Each number is 500 + 50 x the weight over its row's rms, rounded and kept within 0 to 999. Layers, rows and columns count from 0. Numbers have three digits each. The size before them is the row's rms in percent of the matrix's.

# layer 8 attention value, 32x96, rms 0.0585, rows 0-31, columns 0-47
105:470500597428450487520488485516564510477509511371476507491531483638423430484617510532529536486458477526487525516473519481573563601504534564501520
098:445553570545475580520586496451508457550457497491475478523607530522533553528481484533398566463482504464440422512538466487561478586519575481478496
100:459457407492484526598543567386467466456577528445505453570583499546522494513539520486419484425497424426484425560537421520498526382524426489492466
116:518454461517503437483528472471539569486428524479429434472534507548537417431517541470528479474382477503425564450485467464562561558464492468529490
097:489479599385499450497560540449521493516470505392431512628440513455476551549463454444476497547504480516479644472449477446501411516491563497495466
097:545521544440470414549475503486520444521525499489400505495419442497570437453485543540477550554554525506511529461508468396487468419575411477459487
097:434610494500520441415497571508585531456505509475491480500531546506603538576432520432536454461517469420456547512433504430505535446438526401504605
099:447505417541460477557454449657451402408468418520503516613490534528534450459459433512504446414500552524541485453403552534589542492468432486444509
103:561441539606454576462488486492532418550615577443523566439447482592495464448408467536520475604475566557548448545475533525525513540488473496456464
096:479481444517519521584459586590486557499500432473466471434473565484548554528502607490550491565465495387522541537473466553490471550480467600543497
100:551463559521540599490473475553408509517443392543556424529549482459544475574486433535476438575475502454567433555444563494490540480444572513509440
090:406426421563513508426480474380455505521478463536502493516465469537478490502513500406494418579592462518506487485510499495422543523477433597506397
095:518525543478492501594505515549576540446529538584578450492426505520459531426453496461456478529583484383565520551464601540552440448587492509418381
098:573444465585572533539445469379524528501437392512474520444487492458453551563489520547520467459488476540471446522442447568544506487555539463489436
096:508521493514573444449473524560532503393498482521493447488456557417519514513482594493448473534515460548406498555454481448530494444437575578539576
098:474421466538385523512450461470420472435486480449541523463472488486492465519543529437472494436556480482529603577531479471496448487501531491486514
107:573547457452475474458516469507500563527465448451471455543460542466495412503628604496607520513537622526499560494576570512516366486446475416512380
092:479493488479540537540421505454418430587423389534588433515537514514543501488513498514505617499475377410464494526610569392488510512473576510411538
096:469535544521479521524506438491519475506500470477550588456444539592570498523491485448471497591502460510515439605617530548478478469543356536447546
094:496489427449505504510445473570504421561421537487552523565455386507489502557476545485550621584545560483474449467500560445455544588521370490404488
109:453455464506494597528463445442533586599619434497567413471499515513495412469448434502438503522438516495498632458535504401502468530577503471552498
099:539495396438541469455572490515475538454521476530503428451550477543521521448502532464480482467561486465517525589396462470532437507589551446569526
100:523490507513452390535470511524524489441567476467498588441456475438459473540561446475451491479549495464491497492556504482421472467557532483579551
099:497492527525434597385503474560531540409446500492506462545586530418511464546494419419553511505444514507450541621586364444540499461565459554463462
099:467502478505571529497554478531471457577513556536440502502388528544455452561428460551597506443541338449524423545531494459508497462437516516466499
109:430521494572549527434600583485490533493502469546429421451496467480515431477451546532566481486477490545469518504481468558555438545607551468467448
097:466520486397444542478389379477496471528551500473473554512395466450545457496528536500510458494582526493479596399559467590485472509471508521505494
101:517455467463476426524475494510567595640537479458476442574518561538501455568404472523494505524561453511449573532500466452533479520531401454497463
096:470620574482452532512472505452508472476477550406512417588527552403529401523490419546520580540552528523527491566482439517499514554507468501468593
101:531504513525600624522515377432662494441554476467460595566438489524532484428543491521548506496465471458576519562451477477467556500388489528467425
110:512456504500599633533574607521513565519548485520489494478497428522460502545538504494554494456563530504467574557503481538532452418471494458596505
101:445517537447527390514436509619483525510501499478517474497490455563450527450426400459396512536467439546497485565562522578591487477502498443460386